Weights of a small transformer language model: 4 heads of 64, MLP 768 SwiGLU.
Each number is 500 + 50 x the weight over its row's rms, rounded and kept within 0 to 999. Layers, rows and columns count from 0. Numbers have three digits each. The size before them is the row's rms in percent of the matrix's.

# layer 2 MLP up, 768x224, rms 0.103, rows 244-487, columns 56-111
088:535611541549530526596548485516483524583475472485454609514617492559498424572478467509477437431511511481548477468526475511474617486544541477515411464542505453490479503587
110:519560495521543445547514531480505461507498566504519532510419471540529531472412515550488562488484453445620558482520490483537506567574518489529464509492534555527496504511
103:504551562539471532479516513370513590474559585409518588461505443533480584485512546564475490484514568457477485422552504578493517533479434532520516511500531460525404496541
104:440483489469528423499440400534582452469427475440561562538430465426471516604439498525508600512484532574483441562525559515530395564499575560467473479512535518507539510455
089:405508406432483498456470534503587433534443472528581500449608465425441507636453546506445507559513528496525542519407467519485435560464523608580488522456460481435500421576
101:565433474472427389428616482404516472504507538498616482402444534534402605552486479479511506430567535524560608476513476520456508472498533519514539500502476550524530488457
086:462525552478489418534446478487436523470500490514555480438464600418534469503522623491602529476463530502506501492448541487510437584490472527467615500573490513462501517446
101:468449447585412520536463463368501501486550563425486406477517517566425459495502472502562483492532517473502511495500560485459528489607518551491471525490567517550507561454
089:418475538483534454522522540489541485470507542497429476480428533430576489563579503559522562458464537582446481375386506538557529480499548396491372566528545483425465570384
094:516515425479418419448441575530452452498419454425494543536504510482466564472361490464521502491519451475524488530532528564497394527513456545515613514415445602514540589434
082:512578583475512442476415519527471574504518517473465547495468458439460541538547454436514486523625528585498533483456563585491480489455442539576596545503563454443500430422
095:532482462472433525464549585543537582490501572582477551486438448488521471529564539445465471508586575530466411437544514472509553517612600432545453523512524453621575492457
096:440451454514483492548641461537435579620509499496489404454469548469470480533513444472417518514535518515462522486572464542512509469543523506452614494506514509515520486491
084:386499573485476535501483544504455542507474582457489568482555442499418595531442430526468470504519410406493450484501442474541479460410465474467391504429453449477492495562
101:593497451470506534508499504395522459435482434441465442439461524535493494555447414605519459514361443501523572521478405535522473449447496500502492444490547547402551502525
125:502586344501395483452453495509518507488583486631556508468446515484406521523501424543534412467504395528507453472529500430473522608476621460511521495484449502492513552441
110:427422489476476458500603489448505533475545535569480495541447442465588453417562589515481450527624481619489459485605538416454483522528525475465565468447486434544537442528
095:568519564549481433505499508502528517515463481563482498486495483606500511530493515462422472431536539615478498513488560461522518453526499483530500551522478463546505469482
091:501480513480511538520521477556519507530511531523504557424501560482554509393495521497468583382436475495502460519493469482479447381472472523493497392421574445472579460532
100:530461535408516523481492475507489585490527436585528495496462564465430481418405466455431513539392469465443492549529518438563620494524477537463492530341467551459475419594
101:471567470429436547550449551505434486479515490545499435551537537438500563472464524520549505502530398477447528460594484439570484589510555498472545578512538484505384470479
105:489449431532589558479517610489503470425518555392434550471522545573542518406538464603427542521469493513474484483351443548470429605528395587562491518460422539418516525420
116:518499517506509431485599532358505462558533536505431500485396472512488463506451488546507449448464459525524467497512467534521446420485402574353449549469387475412586541512
087:535533440555520556511443557471422567459575483522470524504518527504515569512526480600503511513511478450479483476539466487535569425436523390497498528455477526556448513440
076:574571585367453526559448595530555471539540540562567403490439590420509497426480507476549491546527492430456523515491500507471425532555497425507452415564503477514435363539
098:502622497496505545412375568508463514559488601477511535568421543470431462574495427511556480502475443454506577518454497462465563420487489411526435492481487473448527473540
093:504507436381496483483389575470529542498566504535508462510495552546464514561497481534477539537471423485391420541530433458515529436420526481500496492565449461466526492507
088:421476468485507521510395573529465554546412508473485526508563440418461424537461557500483501537547527483490499545533557498553508410395546438511445523504522452424549483441
122:498492445420507568560495534615421504536500519459578504486537433455576573577474499545456566484469506502562518470515497568499446489538461496548436475576502487345483480474
105:492485512532449519494582486541472430489516560462535554442423609493613531541508558503464495524560587493491501428536515433585569458458522393448407469428444498458475560464
089:461464479513492432499575484517504501470463485522547510546530532545442499470517449510476547519519614494501477484480453461520419486509449536457479471507511502517521504544
104:544541399465616537423528506462511448546436391523594524482463479516637546451500586467524578551550508564562436569531537432460528541475494550473573458559453512456424576586
097:445533427470479498501564432425507464471525627452586448446529565526482487517518473492500500511467520431526494467459435586415536502506580571544584512514569516462429508471
093:498571469441534482533387457578456526441558540526576561444462625435453537432573461573459547513519477442486579554492481524462512607478515452383461446525492489495455545493
092:512621440560526557480476503499494521555520483496518460533474495540458515424621489533505540451573534382558499542432493578478542572477467542487643506496533459583481543611
096:436526414505412480506432564494573490374494521511445409412548543562531516493508556539539583496469470577482494436509450465481547577415537429519536552527498529597512446460
084:472520390551529562520511462594483471499405490429547583472571515535474466586443460505492486405509520491515484496532538406516514553495563431460500535410589557481526560553
105:493528448425495504482470475365581489549499525527556509505345454447495540473457495524575525530553460406514527516534360487519464513512537536506546459523550508466595613502
091:525611436445476585508459544596410518495529442514448547525588462455500457590545444512470585478510446438445478437500436496541453453447440455521528459419457531494522453551
106:502556559488553502486466508500524442347508530495530547560464540616457541489511578423502486549501534420484431509478627523571513513548511466439399597448492572541460456456
118:531431498470456510484511529507576538410571506375490527516538386607545476415608446519413553440441562553522415456461587484628423560447402545500485540509533503551500501441
111:397465556380471530518531457484461527535515478469602438519481635447465503498568455511551612523429423468502566485542538530511434457454542439442526465517516496413518430520
090:494477467463469413464567531579556502478461544513418543503551441433575495515551502460546465537444429605461508475483464496472421445433481486515517531496477533543626395548
100:451410508551403529473514481501516483590500551548457512479499328478425413483425416460465454503480542456474588455532483554539585458490505483448485524535495493474493446443
104:522385481400510512540524433527537531493464528641486485490530488452426497575449462462459466534502544576492488492486493541466496498535536476543546475485573446510482500413
106:455475475444419477533475465481586486437486494503493467470434434446547457510503598538519477430613521481568523571552451512413444536498537495519473520482539512501466582462
093:546499505448571468585442489565499414503504451588528439482420523520586425391434503440583579415479516533443522575540585506525465475502452478506419539560481538449526600473
089:533463466515477536485566472473422401494440471453599523457565561530495503456662560404488528564492490476578542500518482523465469437518483484479502520530414505586557460485
082:425431394514529459541488491519499474472419440458522562478530511513483514479445404556527558514489558541483526593566521505462351612486527474411511490386521525483566496535
116:451558470563514539465499465422576522549490544415477531486432419591490476470545516483388502443529550598493452414455498445477543467484548470435457491470523420562591559446
115:531516525535457491475511555462429510467464460561501449522509486462522509417425511418485516457530546441483532493504514530636465446509458562530430636501532501523502493471
093:572573535560494531464458538488456531488523481479524530454571493591479540376579461457404504448546538475479477437577480509499568493542523539514555384513394483527563558530
095:466446478492570544584510528493473572469481540533487482551529522586449536526490533486476476484546572512538460440407468489508570538551575438431509548571442467463554472523
103:481540423396495504535462499527500475435494568571452518564439499495355536516572542537523459506507475507513485497455471527519318528523461508457569515554533592481537486530
093:542490463465479497519526458549544427439516462520475535480498465443510464439542476574439419526486492575513546587517438489468462470442520501505426487515486542460501505439
094:504556573519443613503507477477499535522484472537505483419434478566433475485548507489466556394528526488463537488553527489549494460608495457452566541538574394550488507539
080:438533376524549600528507563451461472442497468543529481476572546576565528535370499573528592559505486494471478474476575579626488457581574397456427449500441523461446484524
102:522445390538524496514536562552442504544451485541581494448553507478505552441474523448473486402625439484517658477489454513521528490427528486515617450486514570551500514380
113:500459524489545476500492493536519504565514469481451489480536458442542416462544484408488519535481476527359467528525542425432531453463515485530497450549498404481516494481
103:456533428526496450478492468393581485418462580549493464500407511462516512506475466567493546528498530523528511465447480505617488433411520460475558560519468470447543498502
107:544493540483540437491445530466488516496527475428659490535395566528520511409523500476502527576469447503487518579469519460506499559455479526443479494588469473510495526454
088:434458469512577540596442575600474552539531538540522480561491569529501582427526524459477507546464452545464515535516501503482488557414491553515556564528533437504532348443
111:543428446530489500423485552521536527504487454459613505489536557500494463520447480483463474526533535608495555516403487449464491512443501493566652531447545550503491508558
097:594526516507423538440486486518505541477531474561590469482397465580496489484474468528476451385485498604519555422420479400433477470557506497505561535419535483471475495563
093:504545480542527524447499457487383507523506474556497474396536490481513584408511534519489465418468484481534546521468479542416565508464463445556523473459423524550497559452
105:548474382583505587487485535537455443559493489563457514465492553525511517419522523522454430514536481481461448504508538411551650418469496535563525475478434530585401505552
106:540533536619458494487545497565531433524439504497431476539462500529534540544531539509545470499441496482568463516514505644593486448462454500531522572483537508506522441549
103:540503437529515455454525523531418481451495487544515536442498472492546572430544494477486509501449565630556481477487518509498418434466471481512522456426491498542573429507
095:532545618487469544499472533513506514491517578525409554555516530573443445491520451473521510588396472475490556526502470543497554466497474551480439458511578485486500435499
104:590512507501467483532445498470512535542513459530549461493535466559486445397522589497522545533484486577542579483443420433440538552487522418526507416467481487578523354538
103:504466532542442507455495569506461448500377481552501452481514502403508555472496523447533445551553448476522569521486497506500500548538507458487521505510505454483509501516
101:515632472550489589502457613598494534524513490485402533497503417503590453576510438510498487507538474479482529501475530500518568491422467437544453565532487569431427524484
103:472507589550528448430498497554552523491494545518453520530527466504454454558525546491497454535503435523485508421427547559495529511569493537615477548422526525590527514411
096:505535508428388449550477511519603452464465564442481496353439393567486512512572450508449401483414464483480546450499487542538488508418490468529603528558413476450489443471
093:465516622553546487573497497582480461511533484424495496473556476538526550409521520498543598486477569517521486543490546564475453467515455553495498493574541462451531551478
087:461495572553540471434387513472480462529523565488585498557442500521442498534501456463547515443452468466497494551623494412494502566475533489536461584432454548498506401511
090:488515466523459516370511489471550495506491600620462530540460536431414510592496544463464479537569460501441445471517451472440514508497542484457494498481478478568570478529
097:443500582514461491426544539525525524515589507556453489486525541469490440456438526498500522501560522456533578465561462485566463501551474479548408473404521570429431520494
099:470428479437486578512575516424456501514383507493468465486496499525515430546479505511512422491527481518525502442518486472517511475406377580543462463515378426533462417577
089:580550535407538468529503511527595436552509560428498597527399453462575614486481523511512484381537578450499514423504479458505562491434451459500419490495511439479493512410
087:536581542449546497525419427534465469574446521413480442446516557474511461476566540468609602435468486571510555506500562512388440472562455520440550403496491505489556500617
092:536494484559612523560452559447510507485556596471441490559502489600569569467488560523458464532477505529547523446336577482428574453539449517491422480547384467540414479460
106:461472434575460570528453504467429481557579618466544541495538499493452500478432434520511475502491505363498448469516531523476437454577498483465460506470565471515517466592
098:503515416429412476482512434528520521485389474544462523522500581519452534531506546463526413468480533486525508561433535580497395489561449400576542418491529530474463492513
092:524516505481447505589502483611491507503503462460565498445506455477570657542502481508512538456473434548576527493543497530535477555414524468510525514501487455457445411494
095:494481477550531492436558510483481520617535529607649466455488506441462512452501454425458481437557498489504478445495492497515472546471543612612609518454481457440489431373
115:556505442527517434428463462483510444564513477594593424480447497537419435435355479523480488429509524531530491465418457465460519562531562480517544545429528511480493452559
105:601549463441624553468557528461478449534504511571478584520353513519445461579509483479500472360527479492499474434486503483566440521426444486497461599583443513471505538522
097:468484502509453490539639420479477563601501531418529489506493434491534468554404472476524512529498534452510504492487467491445525455484554559549464471514591352455469479457
104:491539453381487468504560484505533470499512552603466513522482591461363524545493459476510543485473407513485510521554562537508450583626481449484434507495497509415415430492
093:551533461438445488489471403445477509483501439474498591511530531539483496466418425465466517507381549374542483456513534515587530541484422484488438510540524446480492452556
104:495416434463490492502482539514458473506469550434510510568530541523514538524541537474589464595475526484474553490483518538508581503390575434473521477591449523414502456571
097:425545421403529490494559482553449509546521440462526505474539542565461496541415464577543594552467431505513612585564499433520549423443550463520430486440446491460454539520
107:582499571516610440504543480561530475482474435458579508519547405422502545555395549486461506481515507493466482503498482500496474565532564544463477600451513506465547580452
099:559500407468386421455501516473513545511546467525448465455434508474460519460458415533481431572433440477462527490503476445544473550542575476516480494507482448457420535412
115:438414516557504516479473510472437511537462479437420474490501531393465518462515419620609529392414587497577510452443492512552462401491490510478520541510452416538543535426
104:480563507543503506614518542498548494556455390468489511461569493525516551592476598572556468440510487512493456511575537522483466474520543528575404467500453532478528470534
096:481490443470492571403543510476474561522452469484504489437481588493498519510522452477420574440460542495493574540539392524501390461475560498452569475495540461471589464497
083:535456505506563518579466547587468530486482517497406543453530405480557520491451361471534510552511566537480475557450451534556560523524474502429465467459532419537458476540
087:513487424480438455437565538433529487559497532608486410453492480524446533534437470524457437484566443596513468521556510490444400586548545636482556539458561461460504519514
087:498514401565385501452490512506499405511510497582507506501436542392466426587557424495458410513523441475452510550505480458522455570531562556504556461472416458423452498467
117:459516588413499522516544509507551484394590569559503530491396569495480430384521534530529580463508508460479511506541463528528536552462493528513542457561549473435502456480
097:519552529528576473550485534418504556459539472441553549448487512477522590475549514555470497459516559491483559524517523571524555474493445518422541542524533500542467448524
122:464430525559457454529538497481548537447404414579452528497486449459550518459416610477475455501582555594484412463435523457496452503526596509476540558535509436475577433499
100:459522546539555502488442509532526518470579499547428495486494418442550563464516487535484496487463590519502476536509490517489558550489475507488425501483505416519508457517
100:528484500510476447498527444421580508448437503486525381473457552525560483517514523445515470483492577474523500415401534495515443480521520495532540519460529502563602481482
104:492485611495478634482534487425503497511462489571428479548468462519511440518462518511447443463440488544507370486449530454517528470478482591535495482511514479481505503543
101:573514458533596513492408505555471532483513456521458460489513518489516497509534524503485474536475446514507473521446462483451523547475533589538552556541489562542438500512
085:430575512507556572514469551527438452498570541534577504450497501527534597483480519473533497438555462398507530514561500436448592470483484527570400456474536572519506542466
113:505463542563428459504509545403451558490475488477443429431499522475519551461483468532548478407495475510467515393505554504579489530554501456511520468533489505535485492470
096:440571426530562596420442519460461471617521485484459501438556484555464531457461493496421510478502501491512476490610452468483572593433554468517574507582463544520483486510
103:510549506536482507555480607646497503498489500489475443479526552464561544571478506463480498513448450520399537429384556641525537505619512469520505583542505555488484445514
110:456429532450542448504575539487477432516536544442556478435447449438541516448532553526470468493525496425494501442547522495518375515532466581468487545425434512419538574552
102:471459503525472577518527550458502509434443541532583510455580529518465506519517514443515460584456388528477554535535554568492454500519482558543488552439469629565441470509
099:579507452542525607429475504489513542398484575614388569486490446517437477490561642428519557524546509577472526502466546494512674579561505487550502512503520527540468512503
109:536437547471457481503576533557458508595464444495552556455455431451548496477472476430483454426574556461563510506543464526538433548587454537480489539421612535445501600502
110:477525460401499458462474392538450462468485501530507554517401443532466432545535559539474442508506523465543463500467560479454533588511541580499500426489506505481587581495
104:479534455418518484464505505572508518523558469504573548495547422405557532535535513552523632549495422472527478546535484523494490498417552522505532458578503474578451417550
097:475522522578497556483394533476462486574479434455480473450455498429501561493612463539460493456535465538503552467481469508499480476529520504499486529525463473559509523497
078:513557470501468517536500516510516480462523482534642402486435535438556487503507556552484556529481461568544531608505492497525427548585558481471516471495567586517555447472
101:419546433504509501534565593536457477570499542418424488465501493487445552529508470468506504546568372439499540421528512594533509418492510478417519531458442545377554468481
104:410522579454526513542408541545531519472527545492404509523546456431583511435540504526474464455568494470490513575458550487456484490428469509532425477487493456513401508477
119:477487607540482509414407539505581517430546532573444572593458417474482578456511476492584580475413498476497437496428493559535530494508537483501461553465457444533488412476
101:503450520403525553472539531493477478484524466492584510464566489456460504563437519446461459488575537358464567566484425512506462491580468504572547473474519522493507601552
097:452453556541420431555454516544449468546476489456523521459509555545492521551538483503424472541505383373486556475610457507499448564480506506535487558493514406456573407572
090:532460471567435488565541484471582522499519490505485445490540531594531466475561503457501473544560466422471579460486524561511436530479481498580517467542463476532456533521
083:413512531506444537472488507539496531452529479517523508520534537540438449520456474466465420518528535433489477415495560452572505518505528476539422519558523453481485500394
094:532476520572446572506483527435597490517503419499545450554479439594447540576544543472500501400506614444490517509388515515544469452523499581551521558671431471524489449558
109:485568452483585515453503532469487450576577585530445448444448506400443478506509473513528560535512526444522457400494469522411535470579566488514453478496520450458531498531
107:525484415448454579560547563559485500514481449522486559498518462450427646464538417520491439482502425530517474533538518487543523391504435436441524429457421559413543452494
107:503389463490503513483517535479487495517400534555489498565495501480542484481459426488557365493527493468576557590496391500517521522486583486509483593486592498519488555455
097:540475510470435448512451523465465468489485516583549417565431541534423450489439499424449381455508435428453533503529470493485473509483557567496568561521485603496472530383
097:424574545514458403510482497494513535547536563547467542447487409440519531552491478477476464523553487519520502505537507489495456469431467464585489535492491456514543501510
098:542514484485547551474425555510500560540454466479524507580537479594513559449484499439481498571510521603502459570470536420499618505579442508512456429497573430519428450528
099:583514521540473600484522518581555520449506444540539602525537522605442478572534451514530470434426553619497568440551378464429490557437567425474472542443547549514481390471
103:422556481526560585533370564512492592506505487547472520567537502544538547568495506541466514491533551501471504526456492396463542498538442496528518485592609490578464511521
083:477551418470419519463501517463522470473507520577539542431414555530479627557592480507581439458495401473524482521554431503438507564527523487478528470545449551550543496469
118:422488446476515453411503485450480486531478508473384489479485401425470494501568560548492526452468468510497519521552490549534535477414434500495548435392396516505502555499
113:575453415515445440461440418442467461504572492474505503477471456517520390437451508521504495465459543564519569502582536494402459589467530475491417464514498542523514586577
104:440538553422546444405408582522473524527504519511544483538559377484533536450438534572425477450459469467467533551515466453520532430411453517462573514458491490445518491457
104:465545525500491515472469430448459494474519476591573505488541452427475606599485536543505526486524430486528558609562489535489436421531514455427443502450477487529543535525
090:526527472486564442545551525525506486505485596434492556456543461396436479389532497530549564516523530539503527488533494467523453467539524534422524532518553480504605577484
104:487451537481453522470570481505439522513541454514573517470583515438468487519466440501527437470486471465505522578483472581468413412486512486579528576423465519476491401504
116:582506513546517515422528447430508526490488553464436479497424486571418374488477501534483576569420496504516414430470521501537491445460443568455541468546512516478540531556
101:531495523536499467478478447437432458527641475505616564438498492555520456420486505547495422514456454569615495571556555433481626548617502484495368387430562551549538514461
099:509582489505419511446482502455558480489576455506637477433503475600524422505535584496442538484449487531508510565474546584465429489466475504568528475494541515592463490566
099:489639454476467553478474535551556519522444435485600446563537505565517524529393427526509502454507520420541562435499473493559496514481555468562463536559580545441464516527
100:458461392513488489613506486520461453413418508401433568462486539506537545544450590494549554580513480403561466485401531507498505540472564430490450526487560491502414562541
084:446581497515428513501498492466496453481448508567528497499576574385446569484488524476584394446473506414539507534439481600483464466629516489507442513458417553430485530542
091:575445513477481528426506650501526417494522530466488428512493524521489585440488469523509444482538550579561514401453526541454496467574526568497534615515470506471491494474
104:522560435528462589478493455438564518466455553535507496468464534612498441539414492543466478469473500553537499476449495423453570580536470529586474557554529511518409419557
103:497528404473479584490453543548357464566439534517489448460491504564483569573499438466478424490515487478521509425499490486564628502491570482526472547508554508527535399523
104:513489520555489510499523536510569547488462408522512494521538482524467472588440459495469479512474465431536462497515352445493579513531447589412654498522576441551432491499
106:542636521563440496588421497542421452434579462483467541439515540527611492423432508538540469444501445441487623532515558473529489504560506476485435505469437471422435435521
094:490535517574549570550471478513440454561515534574474475431431474441517501509515523466445505509541581499435415517429493486535549485542496495490440480460604511528505598536
079:432487521581513450503456447473408487594519571423499430543514431556477521436499508495543523548394427467456501501482545451491438569512543527461488487451530601589475484431
101:521527563450588552569543438510527495451485473420523509505569460485536411489525496502555584502528508481534514491515503591494456401537473553494466468485519520547500491471
095:506555519456606561521496523497519541434481430515512512421422501509505549542487489512507522489487461506505514566540413481552582428434492470436463498539495413524521474452
095:522497540489442522530479535578456601485496482445508474514482473440424553478510432490436531544454542499479489430408457505522563469507524433452560504529433565507529538463
086:559481481541441577545442539494555518470443460500498447543561496597518572454342471510447488459570472458541485454438465525499509457451531584530503529513528413493444589485
123:538504482471439513523487473495477510468406400551467478581557390492452616555416453480453438475479506522476442520498545548471484578561526448537508512542581453478542546471
101:504481538539587470517524437491473437476409481480518507480467489484552512429508518455455512448522533490532492514534466465521576483489481478512461511436564505551569567482
115:525370533569459546553575581524585475401482465456534563484514521451548478441513421652519482513485536413511489533455475541587466439501445492445499504487570420471570641394
113:512456508511553484514507546575531569550511476546508496583570589491537499534566587518539471485563414491496597507488444555487494462594559414440566445501526551528498400492
095:439435398491534402479553458537438500517508439528476522490469463420468572505507481588523463565379592452524509590339490464472549474450527458503494581529496567430527580459
107:554479532577513529529503472438426423502553546515471512433483450477522539504519576474575575539585496616519492468530536491434508431536485529514484464504539531543526588500
084:507576453432411456445406539537476516576437549612576483531514568442392508526436511426416436496481461468514482535529467485541495499548525549515510551472511468466525392497
099:512529498478514505538423487532591504428450425442503459427504515491383492489522575480432560451575480388508478521473475503544431569452498544517466512503507503581472517491
080:517531482439388383412476523398506572595495505512471457553478481504437457507474475567441463667497551484493384432535454458607443552468486506504565532571505486550445501573
084:517515449431619417475475552521541507521380581518478484496485396442606495494440511583571434548465450562522499568537492505509574505518430466463366506490467518498469522476
102:489475531497597493534551469500448489459472567453556574528505513591576507477553587428525566411563561523558523533485487561499518526527400585483519496488483519518507450629
104:510510488463631569419504539437387469521419513550572529485462484459511526500438475444457462568511554453551409435389456532569582459512522522490536523473455406472574443524
094:571510527585523554469577424479444498493487363468481515474528444533563421545479497520464603574422473516504454509500522440552562449517456463457412485434538517567459505523
114:510554495435506581516467492533495531535460490558519570578555456461466582584424530513496489515499555410595422607458526515421561508591470468456444439413569507527551469551
084:486558553471561483411533407496514468508558491455501487541418457448408347423569499503586488394423414499501572560671527511436400503580559505468489477418469557491579507507
110:455500510441605439507440481503495554566521581487554511475502444406391482601447532506528510454532529438488500461485518445454512506417517439442399433529541466400575582583
085:367502422452475530446517458491540476458544473557485523538392553535482492516487431515492525449552477499526592501521543455418455477503464585459592507498648587499519490599
101:515448523483461425566575555578505551516489382563548486464454488452551505555467492602492536502539510499480554564571452545533397530376417515521525475494464485409533495519
120:519555445486564466444463597604481528459478456465474472508512532542536550410497500498440484538483467486509444420424418436516511510494476474517499508479434547482483569457
091:477519588406540464597562545510459495532466465445530437530552478448439491570467399487513439424591481508503550411551480509470509512484515561498435469510487467380514545526
108:467560609470579487410508458478547510485531475479516526506530355572521507523542472504442509562423482493479368521511598551527410401582491466514414453462462531476580578477
110:558538561570427472545493469561558595454514511467458506533492521627523531454495551489448448470395391500457474511505604509524510494564531438443544499526479573506450444483
105:392499540498515467492448491447480506492535605472452524403539457475488457519410463494564527470491534451463496391455373537558484509473528539589510565479473405462484464551
097:515436538503484419498552518507538494464527489495439443597400479494476539444571559461542568505538476492560470539494517608433434646452557479516518460496466551496550504470
098:513459469581465473491521455492410541478491535449526521493587546454491491513416502507426513596428538456433475515496476573581449537424486461568510480429521505497492507492
121:482492571426498599489445554562526451452522565478480512578553588512405477486530424497539499580434517464498461480504541487591558457615517460510489559418572496526445499424
102:492554577563559491481511506529498464436527494546534498539465524444519537472498566448468444466476504497434378417428627430521561412561535479566502438556481492533503477514
108:500487484527483536538472468523613473464406513528454514529450488534465506485595426470487437493461486522463498518433534498515542504440491423435540589592495511492551462492
107:400453388483594542567539513514541470461501460561500582498552483453471454549529497577508533516490630555477432588485506484543533567551587432511590532494509493518479457484
089:501423551405508430535488444485551512505501417496575491463492454515562479337490570507495513469448479462536520567566506463527493406538497419429564503528597504546520572483
097:587521446508450510503419527477463514549508570450580500498434461437453522576458509440504481515599598511505494401483511589527473510450447550519479484435546537466527563520
103:477524270452475524499464541409464498527494514538512415526536539543493501548514494491499501571512544502536510498449447500531480501416498521518606485523443488471480489560
091:463518583525488504520406493538573546553527530431456471418515566502514418443528509503539571493590521481530448462545506470475458552409527480408474429515484433481496533687
109:604566560520535478483512527529532500543450479445459480523435477544567492471490539472471516443490484485457484427567533520548608367465503467458416602583424460512545447493
110:529521414405507508454468488546492509491524573527534484474472632414503453448587562520519497511493491610483587584476513383423490510416518495426617580471520519538487459483
097:433380526562508545557547472508539561526479451472512561500466503441509493514544482539533549431544607558511520493494460546412500562359493482497539465488538469492624511493
097:430535434510560417532442525510538440466580472498591437507496488563546479439560547479494558467532494514524503541583419392461534612554536518591531513516549487547510555489
101:498513520492522466507561450492562523489532484448402427437463479556542382433564543478469597485397575523506509486543592499485486551550509555518447487551557476590522521513
098:489566559451432529432542527545516488536577492447512471525479550488480459516559531498560548462464528491522630426489538441469522479518514536505540502509532498546436530458
095:570520476584534540526530512465596474444430485519423525554484568502467505519482503457581519449606432433491541496602501485536515559506501455497498496543459556494509522574
099:532388580540492489593498491485536459523601543459533440492498451479494474566554447482520500454513499583489526489492497430484446532517537570494483536600422417489490456532
096:511497444574502432432539539568480432511515530451458619523439556510512556460534492490461413563458503515493415510398440462538499570473489572590562551555419505555549384503
097:497469585585453416407433576428477546459477447483454545584506444433484610514475389569504388437512517462536513539546515493553536503531448519472386569566522471513540545363
105:428530466544574540538496479586423571470435512450447494561457577504491536492525474474487439499496377451483536430467546575552550564539581492426495540520507498509495516517
117:452448509480504498465561605522475562526517482438500502491522523414463572516460402403470500491560512491501561481515416514565523530512621436541493539486578523494506525473
113:511544460566465471434421490429426503557462524424483438516467496470470420526458563463525533487549536469529447454481589472529488512525477553537553459468587490576463479593
095:505508577512474456424623519480543499557486526495542462587535510432495503548472498415458430451464474561510423513444463503545509396565511550510477490506487471458498437499
112:438526543498535494465634507440487487564496546536461494458512522364438516481452425501517461522552463492482525487550547506582493476519473510566407549467447511459422506462
094:468522519558541628395477455463465501547467571425533622497466523535515500432395534460493517550632524404509570525546550406510558440545511464506481459548557450493523454542
103:507519420560514479470434538512496472559533486438449505462573412485555424517477404509468540503557548627474498508486486453451564410549578483502428479529483489414551621508
096:489446470534446526591565516401486448436497409443394474429506442525562429440477445553544423599537470530497542478486571469531533519491441509554416570550395478464511543574
084:474496627553435468414588487486551493493533511538509475477423463543597446475537464447449446556519684524515472536483389487572412552359442462448596498499516488480532557528
091:502419518504454427528495455496546519480506497470463457530472421462547483474420519591501564547517501470469488457385477548490395547551506473482535499445557519456504542551
096:504517432468425491435420556433464538393440527361485539474453453568479543512450464533477532444498391505557529398521534505555451569516486457489514560403620522507509547523
096:447551456439510602478520481489521483544439527535511522521528505480421450557491452490525478541476572533515503633496526487458424550467513539513473523481491464560461562396
103:514517457419486454377495550418526516532533510589495479525415560438401548537480419506506468494480396508441488531540492457461525520612566480482490452466419552460503564419
093:515498515503473455462405531501565499561600422557478393547467510398409491490509442564473465454532386363472443470539450471513505484626584501611457500420470486482487580386
102:490509511510578512492422526542559519498553498476497535543493551522480475470563459484552582508496452415523401590503457504446554443544489522559493445444529563528453471510
112:512514557562433542551445414445401499453446446558424472413528541404444515480479496494558465586517474459523553503476562477533515495469480511488512514537512406524340433513
106:467422547542462481476594527433444544555503497475473471444499568529557492425488494538511467510474449591498531516526512493579498493553425572487611448484512487469410536507
108:541446539554502553480457522522519436546555662497473542457488515480464487418503477527605445532593466457650620526510464510456512498509497491463512542551626516570480453505
101:572452540483553447487487461478513491500480508531563585497402515523523467483490570478480571475525476512550391490633505422549607553535562508469498481577556529497514509525
111:429468530512541525505494509392437534468445572480492520500501573531555476489526486498418472457485536498475468566433576536502483578486511517526594485451508468551505524492
098:481526411578540516488516469496506544459474456524435421498388470511542479372484518488471488496450541401519506503504518596509527547495534539452484587500511562544437513543
103:547465564560583440464514473600474465532548568464386473536452474472526485471592583467551432458514470542488516499462581478544486519493499480420535503518451511451545476447
088:502494526610449564446608542529547535512448398525550499604464585562481515621556490386455544513558572556535434433426559579510448554505471609466501501559505492455508369568
104:478496409458536462555507509559577492497504423453535520542573480440489507495543544564429564471591510509556471453558558497486349565553534505501521569498531484479549496505
085:502473479405473514470528542412493481540506524550546498495548584498461500433537559469431432566644457565530495424448486451488441552532502488526481524531454574497462508511
119:499477510549474434458596541454442548455462474538531487466438514425557510523478565483468497433389544542452547463478451539475501481481452477447521521456494516447530483480
105:408477437415526569574627513502381522485535586513517544579548471510565434469445437489488537552532530438492460434498414513540450535536520491509473596431500547457446526576
076:489557484598495516437598561520422479501505518446477502482498627556439417434434480485545545472420480533476539479471521477568470643362502542570465560574475545481448420442
105:491579448552501390451523418503580510526505544405433477499470387522407447558497388557510558479510443555476554494515429439505459502468511444452541566490520540596575557509
109:487513486507457503467428470372587457428443538490498485612479457488507402517544498471596468470458515517509532484508521429472541509509553499464390583522508427535507482521
085:499437587464541449560429501572502526482519558506548514481474416454443491554488505503521474493499485466516607462478502534423520428510522507499567481525542528497563532447
095:479512494548505513482457527457463555487507515439495597549540518540453633472485461543476450448578488495518519447509483498445546517564492495467545562495534538530459485477
109:471420505502543492503542501424514492504511523489502408396606517489518430404472523469566488495433540650485587498525404404502586469491512522477451497492346514511471509476
085:591407441570444501531454546486494482531567565512613581467446565523401547575520535444542501563442484477529519483476500545500537524534487544465581497496505607477524478500
094:618570563485469399511494449530538436504545506435496471455386588475552460553603582511515496500575494577501460484447523457553477471443485487423489511513472550512499505493
105:509439549586545481489552472549554479536492468557552555524571444415536457541497480552548421514522544559567506516459492479501460545515534486568439520490494446579541461483
111:498449530505500492487461542360475434479510508563591460568467579517458550442459606443517507592552452434494538475494482491486500553555491610463478545616464597461515513496
106:531486461494536554571512465554460580405514519577463488450584499551493485538525536566431550555429567556458445505480445591407524589475471551556594515533525564486482503565
093:502544507418497462563551462550552560497482501408524532504623535471506557577502465460521573530482458500517584444502538579466510485579542462436465553421529469530485455416
089:625420503513433408449508430490533552496463451448418513454510532516570491439446533516512542515465599552517477537475474539436478582443527512555596438540533572549444497570
104:533380504492541471549495457424514504519553536549536521463455480473482501514447424518495537523463548385545564470424419483542474453496487477428571545557579450511483516513